{
  "num_hidden_layers": 10,
  "hidden_size": 768,
  "init_std_up": 0.0225,
  "beta2": 0.95,
  "final_lr_fraction": 0.1
}
Each number is 128 + 24 x the weight over its row's rms, rounded and kept within 0 to 255. Layers, rows and columns count from 0. The size above them is the row's rms in percent of the matrix's.

# layer 7 MLP up, 2048x768, rms 0.0208, rows 842-847, columns 0-191
size [109 106  96  91 105  95]
[[133 163 142 112 150 161 154  95 118 123 154 155 131 148 141 108 162  97 110 122 154 110 187 121  95 133 119 172 131 145 175 116 105 117 185 154 172 106 125  86 121 142 136 119 135 127 122  60 137 153 184 122  76 155  86 154  63 156 126 143  76 111  97 118 131 106 150 186 116 134 159 153 104 136  86 100 136 102  80 106 140 142 123 139  95 114 133 116 110 148 138 106 148 144 112  99 107 141 131 105 150 131 150 116 115 136 122 108 176  92 140 149 127 106 162 117 126 121 131 130 113 105 143 146 169 133 128 102 119 125  96 113 153  95 117 121 114 146 169  90 135 128 130 119 112  90 108 117 136 146 119 128 124 118  78 157 135 121 131  81 111 125  97 129  80  79 148  98 128 122 116 135 119 140 116 142 158 165  87 111  84 141 142 132 161 145 144 177 148 174  91 114]
 [ 89  86 131 147 101 134  95 156  48 177 100 140 129 104 124 128 105 116 103 112 152 116 147 124 131 138  43 177 131  98 126 182 131 102 174  85  94 147 129  96  97  76 133 113 141 116 117 126 121 100 107 131 113 137  96 120 107  99 162 150 127 144 108 135 132 154 165 135 145 138 192 137 129 131 127 108 124 122 121 116  99 102 155 140 135 144 119 155 112 100 136 108 158 131 135 180 126 135  82 155  77 138 123 101 159 161 136 102 130 117 121 162  85 102 160 103 122 154 134 127 112 124 133 122  73 104 163 134 175 125  47  93 119 106 106 101 107 109 123 123 120 165 154 120 162 148 167 114 153 126 153 143 138 133 152 156 152 111 175 110 137 166 165 128 107 143 119  91 123 106 113 129 141  94 110 117 107 152  79  85 153 143 132 134 166 109 137 139 148 124 145 127]
 [118 175 132 130 185 132 146 159 114 144 131  95 112 116 113 118  94 159 117 153 103 111 132 100 106 103 143 162 110 132  86  59 172 140 126 124 141 132 197 142 167 118 123  92 148 102  94 101 110 137 130 174 156 164 162 166 195 121 108  96 127 132 122 137 114 133  94 151 101 125 123 126 144 144 145 153 145 155  88  72 130 129 123 146 106 141 108  88 132 123 121 141 102 151 118 180  86 109 113 143 151 126 164 121 126 112 169 113 152 119 112 133 142 119 100 183 124 106 158 127 167 154 114 144 146  52 136 109 134 125 130 114 125 182 131 131 104 105 134 104  90 166 121 128 122 137  92 128 184 113 147 141 135 135 157 125 107 141 127 120 163 100 137 151 111 141 140 110  89 100 130  96 177 110 114  75 127 145 137 123 121 150 107 122 128 106 142 137 139 139 118 116]
 [125 141 126 119 117 142 119 139 119 134 110 144 109 126  88  84 105 148 119 114 123 122 111 111 103 125  94  92 134 166  94 136 132 114 115  84 134  98  85 127 106 127  97  82 127 134 135 122 126 116 154 134 132 121 158 121 108  87 133 115 163 103 102  91 139 118 148 154 102 145 102 124 138 104 109 142 121 152 171 156 142  98 134 126  80 135 140 111 127 102 180 148 152 140  74 140 120 145 157 133 139  61 164 139 136  94 145 149 115 128 147 145 126 124 128 150 158 144 122 111 111 107 160 134 118 130 114 155 135 127 131 140 170 154 104  96 129 123 169 147  95 147 166 105 132 128 130 140 193 111 139 158 116 158 135 125 117  74 102 159 127 154 128 113 141 127 106  70 133 113 140 115 139 116 106 147 146 134 191 116 126 109 133 128 112 138 147 134 145 167 143 103]
 [126 132 138 158 156  93 109 136 140 135 138 162 122 112 144 108 106 110 136 112 163  98  83 143 184 162 164 123 177  95 119 132 122 132 126 136 110 159 132 160 134 134 115 129 121 161 117 114 136 146 163 111 134 141 120 144 101 134 140  98 188 171  93 122 163 135 123 142  86 140 115 143 166 141 123 133 129 131 114 120 140 147 155 195 120 132 113 131 113 120 114 101 131 135 142  92 115 129  93 140 155 116 119 130 134 178 160 143 134  95  84 114 149 151 134 155 162  84  85 165  94  96 163  96 130 143 154 114 171 105 123 129 126 141 172 142 135 124 108 152 136  99  84 142 121 159 149 115 124 135 187 142 128  75 127 115 113 151 115 142 107 122 142  93 131 139 115 112 109 103 153 134  88 114 125 106 173  77  83 138 143 147 152 109 131 161 151 154 107 136 135 102]
 [100 126 113 144 130  71  97 156 139  97 167 169 113 114 106 114 116 160  94 111 133 174 120 149 173 116 106 131  90 144 137 147 155 107  87 149 145 153 110 132 139 147 151 129 112 121 106 106 114 103 123 102 170  83 115 127 168 118 147 116 131 171 128 136 108  82  95 148 102 136 114 121  98 147 165 144 142 136 132 141 150 143 145 131 155 162 132 166 136  99 110 137 124 117  85 107 103 149 129 121 130 123 142 112 157 117 135 161 150 101 143 113 109 169 102 124 113  97 186 127 121 144 119 101  98 142  99 110 132 142 189 137 137 159 138 126 115  84 152 166 110  94 101 123  90 100 124 127 117 145 102  80 137 115 167 152  92 139 128  83 123 145 110 109  85 124 150 118 155  99 141  86 155 131 122  91 136 131 135 123 131 122 107  64 112 139 108 109 149  69 107 107]]
# layer 7 MLP down (transposed), 2048x768, rms 0.0175, rows 842-847, columns 0-191
size [109 104  94  96 108  98]
[[104 156 135 141 125 152 153 134 163 123 161 129 144 145 109 109 114 114 124 122 156 124 125 124 158 167 117  94 130 145 110 119 104 144 126 135 105 108 159  96 138 118 142 179 116 142 182 147 172 160 104  90 126 112  76 139 123 156  92 118 141  96  96 135 141 180 145  99 118 136 148 154 100 142 124 158 145 158 112 108 126 123 115 153  86 122 122 160 123 105 137 129 138 166 102 120 157 114 119 111  85 120 166 117 149  93 156 169  82 101 109 158 136 124 157 122 143 151 110 120 119 132 108 127 124 144 116 127  87 131  88 161 112 124 135 168 109 102 131 113 127 113 151  84 137 123 169 145 122 116 130 115 115 116 113  92 139 177  99 117 150 133 114 106 165 166 113 134 127 159  89 134 138 136 135 149 114 107 102 141 114  69  89  82 119 153 113 128 159 148  93 107]
 [156 160 114 120 146 122 148 150 138 103 116 154 111 140 135 132  98 135  80 165  85 125 148  94 109 108 200 131 102 127 123 150 143 158 113 167 127 163 146 137 140 168 125  78 132 146 101 118 118  90  85 129 158 150 122 115 163 142 151 111 146 130 177 126 111 139 131 144 112 146 101 161 107 105 127 125 107 151 123 144 164 114 161 102 128 102 161 138 134 171  96 159 144 143 157 146 113 153 141 128 122  90 127 148  88 191 138  97 153 114 101  99 131 144 103 125  79 117 125  74 139 107 141 137 105 120 114 130 109 104 131 122 113 138 117 126 150 139 125 142 108 117 129 142 108 125 130 159 127 126 150 120 115 123 117 139 147 126 105 135 135 138 138 149  86 154 110 106 111 124 157  95 110 145 118 128 110 120 160 106 122 131 168 150 146  91 122 118 119 120 113 125]
 [125  98 103 160 100 121 126 139 146  94 139 144 179 128 140 160 131 136 144 131 124 114 101 148  78 114 136 133 107 144 178 123 178 138 123 121 104  77 123 112 144 117 137 130  74 123 139 149 142 154  82 141 165 162 156 123 111 134 164 144 121 118 130  77 121 149 123 121 163 117 134 167 158 136 144 134 160 132 139 100  93  87  56 124 134 120 116 123 112 120 108 141 117 166 171 143 100 130  67 101 139 119 155 153 124 122 155 129  94 128 119  80 127  96 142 143 132 165 147 178 139 101 153  78 115 120 124 111 111 122 131 110 129 152 116 143 135 118 100 148 143 173 133 131 147 111 127 118 108 115 158 100 134 180 144 126 122  98 137 141  86 142 130 136 111 100 154 119 141 151  96 149 135 140 131 105 146 120 155  99 135 142 123 135 118 115 146 131 125 143 113 111]
 [150 125 107 128 103 117 146 113 138 118 134 136 136 163 111 136 106 126 131 125 127 123 134 147 164 101 151 125 133 157 159 156 143 192 110 133 106 121 122 161 123 152  98 110 132 150 115 107  95 149 119 162 153 135 122 129 113 149 146 103 107 121 114 124  93 170 169 134  95 150 108  94 137 135 159 124 131  75 123 119 107 131 150 134 116 161 125 128  88 139 139 170 156 112 138 126  83 123 110 111 140 116 137 123 121 117 168 134 130 129 130 102 144 112 117  92 147 123 126 125 135 174 103 106 110 136 150 130  86 103 121 112 155 159 115 157 102 142 168 142 118 122 137 120 130  96 137  79 118 124 102 113 130 181 116  95  98 139 140 150 127 142 105 151 151  82 126 106 133 125  97 123  98 102 115 161 123 142 119 108 173 131 169 126 126 104 103 134 122 154 157 136]
 [153 109  91  99 168 117 113 138 100 138 154 135 137 113 155 108  86 147 151 125 119 135 118 140 102 141 141 155 105 100 129 144 119 112 123 158 100  96 121 134 117 139 143 146 132 100 171 112 137 148 108 120 131 171 138 103 167 138 186  55 143 147 124 158 119 140 156 143 128 113 113 177 135 136 145 111 123 118 144 143 126 118 146 137 133 115 121 177 162 144 146 118  87 119 110 143 138 136 140 151 120 142  71 133 174  86 143  99 143 123 152 154 184 132  95 149 202 100 111 162  92 107 150 119 104 104 133 135 146  78 113 101 110  94 144  67 143 151 144 184 129 130 116 123 133 123 129 117 132 128 112 111 123 136 152  96 113 136 147 141 137 152 138 102 117 143 109 119 113 117 138 116 116 127  89 125 139 101 156 133 156 126 149 152 126 165 137  79 162 134 148 126]
 [ 75 169 152  98 147  85 152 114  98 146 131 107 161 123 150 115 107 129  99  93 182 114 157  98 166  93 133 128 109 119 151 127 120 137 128 111 145 150 117  96 161 131  91 114 157 134 106 104 104 110 138 105 145  67 127 154 145 105 123  89 147 147 108 148 165 114 156 148 115 103 167 159 139 127 119 147 100 100  75 118 151 133 145 104 135 156 122 131 120 127 108 159  95 132  85 147 151 125 105 100 119 183 109 173 134 123 105 119 119 144 116 103 143 154 130 138 143 102 144 130 116 127 150  97 102 116 118 120 128 120 163  92 125 113 104 135 143  71 124 137 146 150 159 146 101 103 155 107  96 147 126 135  93 134 129 135 128 121 121 103 147  86  76 155 119 122 119 136 109 137 140 139 167 119 179  56 129 132 103 154 137 127  89 146 105 129 154  99  73  84  91 143]]
# layer 7 MLP gate, 2048x768, rms 0.0213, rows 843-847, columns 0-191
size [107  90  97 104  97]
[[ 84 108 113 125 153 139 101 143 111 142 132 101 123 149 164  84 180 128 140 129 115 123 126 149 101  88 100 143 154 112 195 150  92 146 163  89 130 138 129 142 117  41  97 155 111 128 173 111 148 174 139 161 114 126 128 143  69 139 132 170 124 103 100 140 103 115 141  84 147  80 140 132 134 140 130 102 119 127 130 112  80 150 134 137 152 146 135 108 100 122 132 118 134 166 131 110 131 150 138 146 119 127 131 100 145 131 120 130  85 141 133 143 129 118 151 131 159 185  88 187 117 193 122 116 108 111 136 142 124 115 106 125 148 125  93 115 192 126 134 164 136 126  90 109 148 136 114  96 115 124 107 156 141 158 141 154 174 126 128 126 116 126 142 111 101 124 134 154 129 128 107 187  75 144 132 131 113 137  90 163 120 159 148 115 141 149 116 145 130 148  75  90]
 [138 119 135 135 116 132 126 115 135 123 122 102 163 153 136 188 123 105 114 155 146 121 144 136  89 149  89 130 155 132 126  87 132 131 122 117  99 101 150 130 163 145 123 154  90 133 139 139 151 161 103 129 141 160 127 148 119 109 180  75 116 119  83 132 122 129 111 127 155 127 133 119 168 152 128 159 137 102 116  95 115 104 160 128 121  66 123 110 149 133 141 147  98  82 134 113 106 128 121 123  94 151 118 147 119 146 145 125 123 111 109 157 134 128  95 139 120 118 104 138 126 145 136 161 127 140 134 133 163 111 139 107  93 101 130 104 162 115 161 122 122 193 206  98 112 143 125 107  74 110 145  74 118 140 151 128 156 125 138 159 143 142 143 156 168 149  96  86 185 122 127 158 115 135 146 118  99 126 120 138 139 106 133 120 129 119 110 105 112 163 137 186]
 [124 121 111 119 185 147 162 131 179 137 133 101 120 127 119 126 139 108 122 129 111  91 150 156 152  89 129 166 109  88 146 141 140 175 109 138 116 162 154 107 122 134 133 152 112 124 137  89  96 169 138 140 140 166 103 143 115 151 118 135 124  90 136 120 103 140  99 107  96 133 122  90 121 124 133 121 135 156 133 115 160 178 110 115 148 119 114 152  84 130  91 123  80  89 148 139 101 121 157  76 141 138 129 135  82 148 115  70 148  95 111 113 158 113 137 157 111 134 136 136 128 156  89 154 134 140 142 112 125 154 113 116 112 113 120 143 167 155  99 154 158 131 111 129 171 151 131  70 125 138 131 141 147 131 142 133 157 191 160 117 145 135 134 128 107 110 130 101 126 117 103 157  54 113 121  79 124 157 109 153 107 128 133 166 146 126 106 147  83 144 138 159]
 [196 142 106 122 162  96 101  93 173 138 102  70 123 110 142 123 145 117 141  93 122 139 117  80 121 112 136 116 120 152 139  88  66 142 132 114 117 129  96 122 166  72 112 190  68  99 106 131  81 134 133 134 143 119 138 152 141 131 106 125 174 138 158 148 136 137 167 110  99 113 114  87 119 162 114 101 136 122 126 113 141 176  97 128 139 112 126 123 136 124  98 114 109 102 142 113 113 124 114 128 118 145 121 127  82 155 154 147 106 149 112  89 174  83 164 134 124 167 113 150 102 133 172 144 141 133 102 137  70 153 114 124 136 138 142 136 110  91 143 118 103 113 121 145 111  91  77 124 124 130  85 146 100 136 149 108 136 104 172 104  78 113 151 119 156 139 129 162 147 143 108 107 152 108 119 128 129 144 151 112  82  97 161 167 158 170 106 106 122 127 133 107]
 [180  92 156 135 117 103 130 135 194 138 127 179 101 117  95 110 131 121 152 141  83 110  96 143 117 125 117 136  91 140 134 118 148  96 115 133 130 113 102 132  93 124 105 112  97 107 140 105 160 117 143 143 142 159 116 130 143 163 132 176 134  74 143 155 111  79  59 126  65 124 104 103 127 155  99 121 145 142 162 134 164  99 130 106 159 143 113 159 145 141 114 125 146  81 153 105 114 133 146 125 168  94 144 156 140 165 117 115 150 111  68 139 127 164 112 130 111 139 135 135  80 150 117 134 120 103 127 132  97  99 134  98 128 135  94  91 112 112 127 161  82 111  99 101 120 164 135 128 159 120 131 122 153 126 116 140 127 156 120 158 103 159 124 106 134 108 126 125 142 112 131 100 111 125 104 160 120 154 134 133  88 160 118 114 101 127  95  87 135 163 177 142]]